Weights of a small GPT-style language model, trained from scratch on English Wikipedia.
Architecture: tied embeddings, attention and MLP in parallel.
Each number is 128 + 32 x the weight over its row's rms, rounded and kept within 0 to 255. Layers, rows and columns count from 0. Numbers have three digits each. The size before them is the row's rms in percent of the matrix's.

# layer 2 attention query, 128x160, rms 0.11, rows 58-63,122-127, columns 0-159
105:166140091101123168156116147152114165110084149158115082115120133182067168095142098144183143094122065121108087160149123121183102177190074065123216082163105201163178115114181096101118132128161118070102160122159099119142138088102189150127106096106132153072124141128127097181082125066164133141154176141118162161094167128124098110149167135138129135146123071093150132193114130117104180099150161130123149128107146086132124178123191174158094175160162141149135101108135090153103153147113096
108:136110137093135128076141131107135113160129125193079097136113070108123131125144127091138096072119128156126156147092121138191134068174083119143109115131116168148113119147115084070142134140156155135180096178149112117169111099131166151162056102059120108187133134144102124141118129159095167173102124181073141151134174118103128186092136176131132149108168142170155179092141103123108141173144143071091097078167093095066094125169104099159103104080144066187128176082141169138056109158064128
106:110121150093114135047155120140137103149101081168094113133156055121150120132114165151164110131120154112091140118154106131045130119161165131143110165155132124046097209098047076183121120145154168136181171109138120169193113142097164150132100150133183120129113106097119087128151089129153148191119148107122100133148142189106087135118091133114149065154126131160139085098127147127073171177069157147129127164115127118171172088116098142152108099144185181100186141128164125133092052094128118
105:118155143099129084147141099094136141111171099208095045088122070171113083158185107131107162145116178132114097127159074163148134093200128111181066124058117128143126156096180140124139133136101121183179105160089123126079149085089160111117152146115116149105112095130122120123137174106157099112175128068111112160117092142144115079150157141077089079103090197115126120114140211159135142109182116134148138118152088102169137096116113103154068161122146131118182106156178089065132116157103106
108:136081100114078140149122106093105125125098115090180159072152203138144118166138118124148147174071141142112116124105114089101110148124099137134096112108159128107129147162142138142036119110160114106085138159131119194145094118134075109115093117144111192135172165181191075118073093193107167117101129123156144164156146117125116156113133101116162151155117174141094179142062150136139079166104110204083102159141080168108089154137086162123119120124087161179056103112051130152162077137131175
135:071138209157087132074090130131104160149134140160109097165108093182158168109119111118119170172099122111081124159144150085113100165145098144083069116082104115150129137080158100112145121097084119089144091161121089076199101086118125144184129083071127111143128157185162107168090117139143132096135124140179119121118148118160116132041122130137131152097122160107156123142151089111090180122211065099182128095105091195128155161121148155123124152159103132169104091169118167172082122196120118
092:184180114150093141146109134184127102107134136165135158135112131082144189104157116145172113116148134181105154151108107114182154141159152100084207087113148219140180131181108115116142172120093160079118083156147114104153136165124133162118146108107126145124122092133080139119159125060123145140104109160144140104137089106059098136121153158188142146126120107116077119153094110117172170218187127125070060148128145136193168126179096130138108159191116063121204120136150102159144098151121131
087:137124148071118160115097144092127157131122153121118134124107103092106109103091135036129112130055167183165162106107122138119080092130132127098097119163148043130077103158144166113183143127106138098150056158127141172143095148129118085114095106174091124184121129141143000140127132066193151152074061150115137148139143101075130143127155139093185109105101089104076076120135100109135124130131129071145120164177161114174096129158148132119145141085150159123134123143108204138119097102127129
085:094164124099140065149090127088127101110098118127119151165103190094158150155178187080177105184109154098142117128167094101088081137101201162112138093120171129114106192092161133115131155137112112086129090130121165084157132131136082137151126180170107138113125145107130128104086129114148132186159164149127097107141104187132093107177128127181161100105165067167118109132081131115091204084135136128159053176160140149043093136092081124140079201162175129120137109158148103111159129093134113
092:101121115065132123090078139161154158126141082183095179166112132119189115123094142177105153122110126190186076167129156080161115130132111141117151141171148150114094140194154134166142157078144137163108139099132128159101097105124079143129112143066130180183144111129160092091075120145158203186096116070142151160146128076165123167158091147083125152093135158119086139104139060096169125113091125215097136094187162170113149121156144137118159133091080135081109133140098119138103119073162082
083:094073179150166157133104109108159114136148056113082169134147125151174111135108100134151126206166069135085182155069156121122208091079187145127122132133144092132148119123065148073152128100120120115137131124083149114144090097148182133132167138095144203134162066151151174090157152132106124141154158123100105093117123123140146179084113147115079122048110138121149128116109124112143100198151127088087136171112085121151121159148140123111163141083038099147118164186108185129118095124127178
086:093106161156156155111102174159102038153156123113105140101097120135111192078133145145163136087117132119131170114151081136090149106128083126055113139158096088178092118164063062118117138157129161081111111139091167114113082138059123109184142079053171165167115056138141117111131149103135108088141152179133128178163114129170136137158127151110133104172135155136114105120137165111137145188181154061109143118125092131113149130165145125137092157150089081112136141171152086164045180159154095
# layer 2 attention key, 64x160, rms 0.0974, rows 58-63, columns 0-159
101:102111112200113101155131149111192141115142082096144133100161124120134170155123153135185134107135152143120189114136124158144167131133082131133084194163116186157198132087157161091173124035146107131120169144088145130205171207105160174109149074168170119141137184107126174126078189123109184091117137102113125132113120130146115128168130113107110123153124116173153124116094053160110087156178098118113138146107105180128105154168101108137092149094131054121156192129127129130101162180137100
095:119165095099130092069160094154124132154176093160155157105150124126089189081133109200103106112092132079126171156135034149099137191134179158111092154138114154158155125125142128077120093066150083145106172042209144106174105094155095149112139148175198141074112118084150121136153115169143145170103130048125099127150130120109139110145180128142129169169163109121074140145103141184096106129127142093167118161140138153144136096136124107167091078140124153133165146182131156082086123144108117
096:169133134107136122152126077114145127141115053103182149115122084084120167116112139068147170199176182157135139118172144173106168192173137112140166113150114132157124104147151117121147163115118131127084098151122064120097084163110143150117148081170089095152120115122131182114180111130112079084081105126135123083171128064151145100133137109167144129073085125109151123107155076087101077106127181100087157192129141159105118156103153091091102166153103088140124037154159129107090065050112121
089:139108128111116184161143108160124183104134116053129163083148190119183126146154176122169155133095143134127152122097127122093140162130135156142138171159194099157145065177050160130143154099113184047142124077164179156170145155134117087147090029134147105110127151139133158136162107106085095127118079096143118117114110104162136160106109089111066091149105155191104111177118204095151115176124112139092069131129190123143112102123146150098123108094164114132150159153085162089150169118151118
095:098168127142147078113109141140099140185098157126095107175134098211138154115105136125059103080172173163118110117106064199142131129164140097148174106128146135091159113166126094165159143132149096114122128124117187095122183070145094086130083116177129078145149145095127060160127116146162068121133176132150145030107128142094134077091147114106130105147123140074150088167146134130139157109147148118109120187093080065092122156158163144165146154157160105186148102158100140109128150160134209
104:133113119134126122129151129119105080072102171145100144145171159141141152138143196160153154070142138123139146076129141182131125089145121153101122084042149209159137118115081101100100115128168124151118147035141107149209192158129158155094190194156193158135148175066115126140126125124120090151115121126155104141153097161144143119188126105142137128176118089160107171114119109158113164153124189085158109156099117067128073157104134139134119157096117085074076105122107203096159110103123138
# layer 2 attention value, 64x160, rms 0.12, rows 0-23, columns 0-159
093:098102140145120160185151092136105151162158178144180152156144159133053121149136130124099173131107098178175081150085119056162097156118161157109099088120133124130133162146081125094127066086086178151106103151081115103169139082139161123062200122157095122124072138145062137132124092093138123196128175090150125093107111155104107093186129131140078128119162144158126153143169058113187133121129160124140147094090058158167118184117119131132102121149121159128164164140171131129061173143079138
102:143087128110215144131131096124123137145145114122146152107111155115152145052164117170132147115179160119096114115194110108157088066126170127102156114172144130147079171151141108133109144143143115118123121106128142133181149101169132153134085153158155165094070085127051060117178047100134144148071131142107161189106151133168210126126095133116149086233119212106147108158147097142128159086105149118114087102164135163124132098111148133116139132161139099117080188155161176109165108145105146
103:178152126143162123126059159118157097133171127147108129094168137136120134100112083182122131059104110090106125035123137153112144139163108118190138145084181173126128119164181130113140169165138114108122159130106137044184087142108150087099139053102135105139102102168152167137112104105108117141102085099162128118087171164118140156132147073109110126189093086107150086164150158108124121116126127177219056130080106168151141160087115121126139124074112131130085112186170127097167137182074122
101:129120131109155174156130097091135097101172113137069114071130101131175103133093158172124145119172160090190156154104091151152140103133083097111101155160179146174130118111138107133136097097129131113097161104103152112124106151171067149104092080175133092106132105115117144154156097170109174071118099129065107115148118161137181076149082104111114141116079145118192147097123110225129174066096116148127111139155152176133166151168168166096101095092166099137130177178166116146161175090172038
090:122147092172158164126125079212164159117162082150141157142135129127116102127127081094118131054192099125168159089089141152119106120068153117149109142164116141135098079145116118164051145181129135128122121134167111079137161123147151152138177144145073145152160162096130081191134102070153153088101115044130128096155087110148139146172146131126178167106077127159159098117085154062146106118174137139199119168085136171164168163122082118149097145110101078120101144132070109096112131137068157
105:136125088131099145135140138112126128144135118144048105153114169155149109154153138137121154181143117153090165111158131169113153098119134125114131165145112193128129125139087147090165127108118089057154148129136116158105073092118137053125048123141128139079170178108039143169131058115143085194141105132154159181088088146059148083141151104059122113115097102141161145037086088102146066133143125164105138146149107079183168153068106140136133173122147104116131143180183137123160154134139099
115:136125094145084133110126119134133103056135150104096124178088148153167111118106171069195080085124138149125101134120114121154099173088144121083141131107145165153144104142112099166142114141145154152186080111134099136107141158114141152108101165141140126045088096126188084154172178164155116109136042034127088194056068155144135148154154160182169150135147125115163106146134122166112133125108100181097098108112095170119119103116136065197116117095132145136098090099175136163085177092127109
100:105087083145121149138149117090204208109117080174122184099184110141136139132119161185062144144119156098113125149097131136145152123093151121090087135157142112109136193108143129125093135093168136102117121096118120114072146135105145148075133120144096195130113125102096099120129142127128121066019100147156086131158125084108170135098135113118167120125156174195159140139076155151139156096100097096136083118126171181104134070195087076137061200110128140172088111122154136170118107135170143
106:087124129151137179104089164144154118103172136129130165158140118127063111102186138157120157130132181089030172126150149124128127146080107123114196097115137098141160126169138102105119170119092169175100125129151124061129103157118161119144117097100112145198130111156109151094155110122113163148093111132066103138139154168108169090152101140126100121164163115118145083119094169143074195080171207150190102125136191105122101088124168133122101204149107099157092143076073165155080094107170152
096:166146128102108150100134063090110176180094126105160183151122151124141120101112112149124088125107101120110131187177122157127105157077161133133140159178137111080173093132176113115127114127133148081163139119138082173059059081177054151186093108168157092075134166129188158132107089117131135155114092160095097119144112143126128070183138121110103076150092123199159184114111122109163145091121124120112088115137077120130053134116124163198116122121084110123166086134138076197153148094125159
095:139134142148171127090088238158099170146124127062153088137080162158123126110132141135130124095122161109132102126125154124145145132103080122123116090134176185144117172118132118122134163188123126154152158143167126076135130172108106149104066113074124150106150088069112140116088098073089149177100043144164185158090036110148126100084125157170111156134074152061125166103156113161112119139109103153165117169118186104098134107130159164108087058141085173113121174171132138137129082128110148
104:096101099132162124119133173137167146112145141155174105152137119165087146130089165139141112154131100133107105122104085117115105131107160087129089130088155105129095060079119081133072176182130116170143073136113102125193057151123078072140096162155132094116114094126170084160115079090173153186134104175239145091132135151147105149170150109132106130153119123184100120092098148136149128159119136123202114131109087023104164138139148139114181087107119088138182132145145108133202149138160140
094:134134173119179063131144101142059123048155144134106123208157087141110170070070144165128157128138161143185142119182145115092154137134091126166156170125126117167151057112135125094132048146127084167134101151149102170078105153152213137168142107126101112137123118109144142084104059136110140149158145123145121198166118122039120108140156097146143079102123133100102168156120112141125126145094115153142187092144161182165107148170146176148132176083110106148104105137117101120114148079083126
096:080099128130116116101103071083081139153120156158130109086156148120163138135148140140159185076104130196087146150074103127119141132123104158149137160104124171122054150160139110105142064174184184178175107129082106133112140158119120156094155112137130143151127160056127139131057160110156152136149087158042105098122080104152142101122148119160132135097093100112090115178172123123108055131152124130130146132123209058087100105154127094083100124137174145194127086092099141121167199092123118
101:114133061094146147130091078103159112111137144108112139101088069135114097160089097130129076088131158071137141133150137106094115124202126140121148148154124102106158086159119145126126178092179094128120063146131143069176141187138110165078129155147119162119139124217126130122174117101088130113141088118185154129176172141212125161086102137177111120204116149117115090110111058039092128150112093110111118125185178108125133148134149185087133147117160156150149147136127080065169151141091121
101:102117150095167106067132135152134156136143131143104156113136125143182078109127133094150176189142114119131209097135157122080086156102170126209151056112137155126095090142052146063113142091093185090130058058102134124134208192119092150094095115137150171124120138134116140080160130136158135085141118145105172109099182121101109152117132062135145122190146141126141110114151146124154117152122108151142149128175139130179114211138140108081119119174083122152078145166094131098137166150105076
093:103108103132165161097115141142113179110099156151107167180076097086151122157083137123072135097089117097099078087121055138078143139155138121161126097069180154136077137132154075087113131113065131087146093117110162086109109108113113114166100171126109131141091115108101110132176066210112145126157129142105124091146141162190113130159155117118079113111114151110091132153157119207120113120113122110102150190134202136162159130121127186141196116136107112135170124092176105162136122179183037
099:124104068097112121141143178146126153126078110113080103115137117188091153133083151154106077107161158160103122097086209118156094125085098166150118085144172091091118101110112154089085185125135168124125151122131036158179098156141159130095127095177155171173148081193064152133137127146137102118125177101125115153161121156106118158150072117132112140167149132138097081176167189107105131101077072105116128171115134153104092146097116180155170156120190174120132195133168155107092117109086134
101:185158148168174141107142161121173150182129083114092127146122176103114071099069132132088139085130192125045155100132192104108118123117131112137129156154139107129198114121156144163143120113110068123199122087103141120107171114078145154193156107155146177108089119159120111192133106125103133137166110103140119152158102133160097149099110135182064119112125126072115099109154097126113131126131125183176076093111112089083121124204143054198183141107125071129117113143136111093068137124099161
107:125112185135129103077154087162094109130126183146105139116104112118148121159104136173155166178199112170156160101115074092144095159120173115063182188153163076207096161137191147109114136100092124130160111136118129147092100140102093155138116148106141129131101115114127108172112100124142048067175169119177153081103155154189151098133111143152133133199127100149120159185080071100178125138148159137128077120130119142072146113106152133134168120104123140116103170071067158091083097097112163
100:196120140108107063097145179177163094100068117086106171168144121108121173112139193109100142162139045143101151098169132120171118125140123146137139134155159092100126161160089122183146137194133159125106117117135154077114094133134123147130126146059143077183145149135106114097129081170126159072105112134147145133106167166057141149128118097149156121135123195145150084167086144159098137114108128159146086136100158152112121024075115130147176142088094081172136129114060149136141181150097079
093:136085160151120100112108181122091126058159145116207089190139138141190124136074134154145165073118093088125140148039141075119138118125119109163141146131170150088151121071097161126108099137072116130187114156133145079101229171129136159133080142158183135160167081092120128160113136125168138141100113104195139162085134091158089167125128097089151125112099114139162192101142116134091147122130155167103183101130157092111125141160169121125163080139076099100089140102077153092118173120125127
111:148127152071152105166159151145149137080115170143054159096106066087130073143158209154171147120119080120111156125117124070089157195150135153142135127205141095156146137078136081110111135163144138106094091132095112115105183119151169071130121087146101121128138101105110093123122082148153141175038192120144072149127167111141171113101087139102112091091099174155133176070120142126126166115157127148048128115130180129097132169115134069089121141182136131125115118153138174089127107179141110
090:138082111188137120122196095111119118051123110098100077098154079120106100146176136197126094147143101149163171097107144148166141130181081153166098151108066170127098091129127160147156149178130129158115106158115172112142114104059142107122146115143096128147124134086105105167072129212186202142125139133190125104167207174133177102134135152137137105130147106127155158110152128123107165094190094124092125083097145135066108097112129150127173124174157119124160055100131080157085116156148125
# layer 2 attention output (transposed), 128x160, rms 0.131, rows 0-22,64-86, columns 0-159
103:115158104110151111143133098120124146112076054144156061127161178081082117100097105122038137030191149107174116101130121121163030143139168143121157096164125138146144110142143121145142154104132166079161146108107152132140103117130136136130083120163145133147133096194134057121115121137140129133112147140132134107127141131158162112084126097116104101092130206160153182143081109133138138127117132124112136166165208155178056171133168146122083125074082168163164090098147181086086127130128083
107:145134092118161135088106169122128187114113203155136107137129148149094156103102108115134153098099051103132135098112175097102126147171115135097125131162150191148103118103139073172160126107111139114112089125005101161197122146102170092152198076166159103106143142119136150098134152183133111178077115151111189188132171163154140128071092137093109088155141126158096090115086137129108157171139162104161119102152099186136072115111180128141125122151124076139082151123096121132094148112108202
113:153108156101117119167091128077051204126113070077059135093105107144158134091136105117117122159099136154057122148153127128182116143141124116122113088114122153158066153122075176078124101147124145119154158068154172187137043172169141143093121072139131094153074124085179138140115134156136135148142169115062123139113123104158140132123063137138112087197160123155127093094146159106152093145110078153163160040121101168083149131136188180125146141143166152107103147103113109166122140144112112
113:180115153193191104173105107057164065070081137137090155099058086170136113161125132102148139132107135152151133139111144100088120133071199117173110146177106143130143173130130131126086119135168182164113140140042124126088091136123100161126120124076145163158145147178171165117132092101142117117116093143124210156125185103103152163122131074117160141143107089107120158080160114090124102160159162176124157090118155159115125161151116167143193121134141105077115123112145121207109079076120145
106:128184065078211158119154108095081160109195128151101149140166135071113164154150144132031069137072072185120138158136162177129085188121123148203132082110118115137123141150092106157114069146151118150151169112084139142121151152182160121115135160147154128140146145067086126103129188121204125075093141133175116122183106125142121145124112071139147142093145128124072118123109129145142120104095078175090091170114084150136112107135150174081125142121141150139086152122098150137105128107119081
116:083151149071089161127093160106132131117141103110097126194084137087133166121113123142065053190132062146113166136153117094075130104178129172114146134126127149100080145143087159098100184146191105159130113177103160099149123090141105155146119103083126113149131087117174086089121153107164116145118101150145146161151151140155141145141112130118143146142139215081142123066172152113178113191166136076152146117061186132091147126129151042098105153158143121136170158117142127180076100090088090
118:101114079166178080133165133128171081128156172182091138154170086164102142097107175106108094114114187170169113140102080089118107142083104096144114131080104143111127137107111120072088206106161162111094188143132115116173091125137133114094121066209165056134192080107155118127081124105120104132133144152167178145168065144113184128162147140134148161125163181093168147144120097147106176178135158136117145115162107132118150107171093091187102075086147132150131122121087115149140164144170142
106:088095090155175151080126151137073143084090132138101131126113136101168136166142104082160140166096083179108144139140176154077107158110057049143145177183106089152134107152110067185137110125105122161092070170152174177084159128096103072150207124168139171142137150121139054114124150156127139077130124152168137109141144146119159125102154128133129119106139125117106117121106112097135110175191169128206127090146135217141118104150130122119177084121125130110160114100147053128109117077166118
113:150079168129148151160101118140136121167066191154117144067154111116132074068173089180129141147074111151092147192153103099168159128174113073149131107074138157162166114145127132140082134176138108092172157062126067130112139128140123126145171132155147101100086143091124130123085162179181116170101223147082130140131115152136111141119213149123202119147131138143114171117144089138104145107126162205168144140151143150133157124152134134097136121143116073091137168148161120200085102141174123
102:138101143135169128094172157143100091166170152104144170122092113138161146172156178183124054088099095136186098173165136118091158153134104156052069123123065185146163112104125158110124134109123160153064129158213084100151127147135089139125012129083103132152118090139119057116136141105194088141098152146163117145138129094104114148120137123173105165156131110134151119141136164153114181113175166175095158161103124138130116155102126113167097206114130103066123157109162130144125119133148099
106:176075218059080138112136139166199135137163166151116141088140164163208150098156083096148147123141102167092130164102112114155144124161147079161101159142092117072101100088109144119112129125118106126112119106072099168133122137115113129147152078106157130116091160165099190107111109134103133120094147148170113162121096168101107083104114147165176148125113151222113102127165114082164139155118107151101100141101147168083114116194142192123059133135175081148139053109087091133125176125104112
121:066121167099173124111154166082070145160084145135152122099107114143080161100137122194079103147133073120064078169139155074100148113087101129181144109115131108081116127134107101184238090170174112160148138141124140128113090090091140135137087130158137114125133143093171128156128141114177160139101117125153105169115108124132059125169140096163110181127148078140091103141172132089121111099121161130209140077093150120083104174098153130114137184087143149166058108141131158087143137141152063
108:134133118100097090104117065125144154095144193130122124163062127132212096169131113172110164166191118150174150150140140055134143115127116130180084098096131134151137092127164164144118108089121061129130175148118116097100098153126163168110126184149124202139096112124127123103150175106135086156114147126089174093063086117105082153173075134105077106170144116113148150156116151150132186081125145066094126154092075139080196101154134165097078089155139145127152160110138165166084120168097095
102:123092127146080137108155113112127106125131149170128121152152123091097200143147149119060214087093127104196152115158175128143151185093145115116146121144114138136162130091102150047128143119130102128160138062123148117091133136117138160129134189131064158120175144132123128094118122074128053167112166149110119167117118193103136099117162149125161165146118055123146116124156144095076135122104180129099115037104188170110134137113137135099094096061158119121158112121159090072168109039179133
113:105218151093166153161165112135104138143109124129086178142143131145141129187105128146170152158128112091138138085066107143106129136105138134159105114076142132181127160118166048092157130143106212130097138113103140181124115104103116156096090134145143118140208116086084151171125182138232227111164135143108104147093121131136143125105079180100129108160140049070092126152107128101096130110117109092130112105107118176077087158140098150133141125080090100078126129150124189120102157139114139
111:116172104118108166097219120148099158146074073199075104119151076153126103060123160154087138103142126138168185122087095134118169076157123128145203163143195139085119135161132139086114102126135119110096113165115132106174093077158192150194149154108099147103145149080094101143114124103173148143111138097112144117082106133105160181098154113184105131133135112115183167163132160154147144188085202131155117118177094125128142160128178093125133071075148160120101151136124105137174126128082145
096:145108173089128111110117153074107130151096142108115120135071127102143153125119095133141130101151146111146109171116069079089129128054113135094192114159146160081123151215129130175175133148204112143187150104153079164139100173067163148152133154134115086100091110177139146120142085115079087132112112152139108086152156152163121134084162148135121147107173157200154179116148169076120170106115222158134180172123175152162096138112124138097154146083068134116166116125176127132181098147113085
106:161138107090162134086149123156112117074106102153150112111143087135092091095133072139178117147098066040116132122114115059084088145175102142130113100105127114141162161110181106106121139073122152156137142132113153136156158153197141078140127142136129075176070201077155094179101122133114172128190092150116143137140103101097130111171156148158160067083106130155192146163112053124197108111146131148160121095132134160066112078109091116142116151133148129162116077143180155144151128090177084
113:112101186113134136052137125094103120117120105148125119101128081120205102111095144115124121110166156136143109166093128071143189167097091172126108104083118118102129088114101149141052085156152234142112139127116145151120110162126211068095164071184151135100100139146104118153144096134125125177164139090169106119149117128104111143131091092158132152160145163195113108139085170153140115128131130075120099128159100177214171094168093124138098172162160121114111120109089185161114192120165104
121:122125087148156130143127111139144149078151122090124155071094165108061185103084110137119101040113052130120143167075204139166116107137123175147128146076139101221142087128086119136122152161094157104134120137050133166116104123099161065091101156131154140138137102084072084083171147130121125174134120128098093080112122123116148148169123126069098162054138162163161117154160151081096123122159122134123156158172128091093094124099082120145130132095115093112077179171115115101142093121180138
109:148158116135171115120122104154123133125127148111197184134095030179151086091129139149174101142137147126074125153104135171111126086124113075146124129117131128128089154134080161087180156193102074118148115098094080126133198139059176080131154169150091098175118104120126133101069122164108102109116118178076161159143105115108088165117161095132135173110122155100133205147097131140074104101119085148149135075133110071138161110090135109132136153171149150115175171158150079114197064162118148
102:162108163141139138104189142134133099142123061176098168160191130167144168126158138133124132139207096154078124099050086191128187131172094161195162144086110130094142108157047120103101144114129138159129079131131161177089107086187194157152145140162100137082162126109087176166143100088093109088101141159147124104107110107115117151164104090179119107085086116139124119154167191074111136107127180146112138142103154130119153123107148126178119106151156127151118079091150110096076151125066118
107:152105185113098105119103112096105107125146134114113117172154117063125094121203122176089176170154130151088159150129092124172163108094130126122123108171165184152096148130133102181149193125125164025131108178086053117115161102143192127126151162155138171101146121133162132109159098162111107083130093184124144094197085124140114154190144091140096111101159100080095153138170106096072120184190145135129090130126099138154108155106145152115133157170082128196127103113115107153081102075124141
090:178106124120161117116100117099176095114061159103152166092091111163131162137152141185107112162159136146147133152143110108076177110148101165114119118054078121116124113095092116116209103136124123177157095143073083078116150144102156146150160073109105138160095067159104097154115079174028146113101148149106148144135150092131091120112089135166110091104125121186109148137136127117150123093153137095115120149187141170165068145117156076138102107122109071067090162090160137195192174134099147
097:063168183128122127070156120154128120165081133108144129112119073171179112103161123121089111127149107121076131151183101107116171094145153043155155125124134185170160135172194097144066103112138145081128110134154149158090090100155176108171113214109141130132153132116078142148145135168130173105126143119137144067137081123115135180114148173161172152206144183090167140181135156151182189117086144160100101108090165102162137145138089128156130114109080111123164090176153112143135150105096091
095:119165148187144119149141115105155079149110168135141103196148083185048176167182139124182114090171157144134124118123170149092109080175133119101078113171116184117128118103117112131106131081143090146097141168136089059153148119128122186120079123107140105146144144112145117090133127124085110125057103133134151184148125074120110124104111107167131081174105110154182137101140137180180093202080169077149103165143104115086055114074112131105152112160151094125133155089120106137181133062166135
081:098118043146155136094174164142125212151169085087122121085126118185177107127098095154105144126121046159085151128171158143130136111170165122126113144143180203158120152147158146154170124133130140127184135153133202141166150078143113108173118125052130174182187127071102135085119096154082116088134096084111135066138103132154096150151164172121103175175167187138133146127074150149172133151070112130098124113104125071123160160139120092132119163132093183140141119119110122091122143130136110
078:102146142163090110144102116145083088088155182082114140118125104167102117130147128101132151085103125160151168089192144108128137080056116095072097129151164146116127145108137182091177077098080125098141107081140128116159127109144128122156158144117154081124106144160146124130090075114130078099054179114126185152161104145108148126078135135132123126148101122112109164136177152150100168141129122056181152154116136119084153207193171134134168077123193174172155134127198108176168155155049124
103:150097186109112093047157151092101176147098154053162169119112137133152105149114124132202136156106141097124123115140073150125088115169168123119126128059142118100154148091179103137162143155066138098132134163099081187111167130137127112113156195114153162171118107157144104155109142139112157084150118126126159143175080167142123114118158168138160082119152053175124103154099085148046145057116123118157074158178087088175126079146057124106091112087141157128120112140091103098113124155143169
105:148183147092126096120080102136120128127171063065106129113175105181147128160123071070103172180125067129135116136166104147101090162136120102130144121112122084076079110134163169110124135137148114157100108112156186087075139108164186124101093101164114083172192116131138137155108073164141120159118093116138102095066124085142113076143147086165070168111109091142123135126091172088184125099093089162141138132100106110078099129202147158143147167168163160140165118167118142086117099071191115
099:101091111116194128142144127119148061160228091151122129108160122163125121090117188138044126151123101107171112126087118105055103132080107090073115166107179093123095101116142074162155145126174119155140149121187117091167102137090131146133119114139129078104089130139104196141151122171141106127115155068078082117125112101189149175132116151080127149153158088119120131094145125130122172143161078116100197146151101081186159099130171121099180136129091118151100121138169162183081168144161107
098:111123100214157149108116139108099173114122142132156133129138200156137136135132130117127108092143129081098088106098235145119153146106111102135127150121129133133100101080126108146110105081154098177122168052224168124197094119111133173141152193072129088121126146144134166137129108183121136130115145071131110136147161180155146126137146145129106144169194202102085162138147114136179122130120096054140125059148185155179176126127099148112119099123124162096102072066101131089144125153107136
094:100115111120151086128104147130150119177098137144151130075088114074132096082114151148135095172117117121101197104207070182074094104152148124192184153138121100134135099082170067165128119087186133137127069185122132132059121133149149091162125067106173149127122095188145157138091134169150157074155154100096127132120103128132152114127106137110071099169155140164142126100054128140098199129118126149140144134160105055125167103114096091180119133160108117119125169141136085115068156100183163
085:121174074138130098149163115160062140199106079181081132126144121159110111098093099188096081136117060103206186111155141135137158101103140181148143108144140128123111143098109112051151103147080106132080086128129126093158101140160143109101119202119135108193177138086169139092094149103115154140123142107105114162154114153104090148150109184142098093158141173124109134125104104128081145139102128067169080167120162142097161143085082056104118162136111164153160127127179107126151174084175176
086:191181136162054138189148125143176118184090110131143118123143117117170109129096169197173159128146137159202148134148097203166162098128142167100138108110094143129150115171114181114226086094079138140110069140095112104143183145084125140147158139101110122129123096195075111158124151143117085171135141198131122098139144101130164103094098215137063102117088113167138102151108141143137121140106087121129085097127136137137072145101136082147103133121113103104177131127124142084190106136162125
084:138134060087152058121076147134183149071103069134104142043182113106149114138129134170112170166132045139099128110135130086137137119187139122113143180104165135178168148145087152089128115096139100146118132205093114121088174091148116185138073101129132136114108128158165183103092128119097183208103126119107145107114168104100163103154106080099177151096177124170176153131110080107152101143121072142202155095154160145125164124186124140164110132111137134133137115127098154106097121111125086
089:074136034092167125082097087160119126131143146198077185193091112119090162148121083134115092124125147123196089137096125182113094078085126192100104098111150122108125121142118061167126151130136105130125153103164098101099131143136061109091095124220152162150158113085175198117123154083193184119104106125108126120088166175083130100091131102087165129133108097115106072130111118126180130129141107122134143121120133162139117137111097165115222110128143162141122100110134109159139134125114179
095:134114143132167164214124156130136173125139147101152087091129136157118153127109067126211133105148128072074155152133095101171161122138194082144096166131159211147162132137099130134102116196144102074088104145120171137194113157119136168159134141107141067129135148094136118159140127146091076103124123116162093110187120145088152141085076055113100127108132179110170096132153125117138109190096124122113071142127126116147131139072140075144126068119165124164134065095153103150179081068157146
081:141060140164140170143094141128136193142131156139129114146142171186076146130101113100172103081168131117086108125130186110163148143153190079099099159161131140149163163096093121144125141147118118119143217147103116159142193070168087124099125118059136132155106165059111131072162179083120149118119110141162124169165104141101117175064100135092154177178145133152157125149155164167140125141141102069108154154154102094148150113128157149044125154127129151177133073129124061173150182145111101
095:168103154130081104181102146132130082142138115081073103066162122170099138089090138099164158104091109110078087124145123102120119104135162116101046196163141161181115161099168146095098098165100137071103131155173115113128058156095063132134080086145122145130139112099136159072116144135156102164158095159133195152065120123108135112135138145136105172176148140058133115153155163162093104168088145110094134080124144121065121128169123071116102112080182107128120159139119060092144103136118188
088:162157117171137101174132086087174171184111136169099076088156134125090136099155161092171119094142144130123156106120110075142094142065096085149134169149158152159147097163085161135118093087162125051090138111132110142142121134087121207142127113150110148088081123141128148105146084167126113126085126107092108125179197151192080158170117124108150104146113152112145096082070114109027133178071102121128148124125172133143121093114162087107140074098160084108111145073166150120157097067114155
091:096082070097115118115111133058075151120107137079127150157151125117078163121100093121086169146151113130133166126151127110103077121117162131179150100081184167127175155152151134141095159088126145134189098163106120156148116191177162165175100171144122091120164164059120095155118154159171137135131148117160180114164149168149141123161157148149134141097103131142150125102192123131132129064103134126183096120091173088167102144085130090156139061085197186167080104089164064107163094088159139
090:207157064108127118125137125153119112120137113132192081127111131137095077152107134165054103119119093108036094090107074106136116138152123096111142103101106135140119134120130121162128131079113137118172153139149166122108169181116142068156112152119112086128136128122174125186186184142129172161130107193115160124146131075053125125125161130146173130106105135147121146109137115166126152078068150209141086137051127196102154114154196141150129176188102171169163094070135130122154126137167126
092:121153126108164089058164120161116193134121183151113072130163137161164119188163190107091122070131095144148083111141134103088086143141106047086104119136149165124164124100146118180153140108155069138116101142119138089159097157186172181125101167144098106074125164150143121120134084155080139159141109096114065164093163132125142092148112169179152063170178143114135109128156132142114103095138101065174102115100136117131128115154160186128110110195199088108142124147127125098106210120120147
089:103184122114113104098061080124042125118134131142166118137118126094168115144131081184136149100064080154178086141149180128199098143114127152148176115153166142127140186139136149115135158148155149165127151131125081133095140143121138113148101129141126147145094160123182123097120098154183108161148184095137203051121126148071107124155135075148113131149194150135140145152114107113119051141095106145132152096085179123109110182189116137071177188160155152165174163121105136189129149133137188
103:133127113174109171083122110094168119149170157125127143120115145149146120139078176144110120080134082120117085115101124084171134113143173110134158153100136188167168161160092124139168132201102125123120143159178137116157124141113135147080150113084131135126107056118088121113162118098084097143173149150121104095187079169147141203062068169135179125137188150088137147101091129091116137172165123123079118093156180159159149151141171102109184188202145118130195151075116085166164077132132098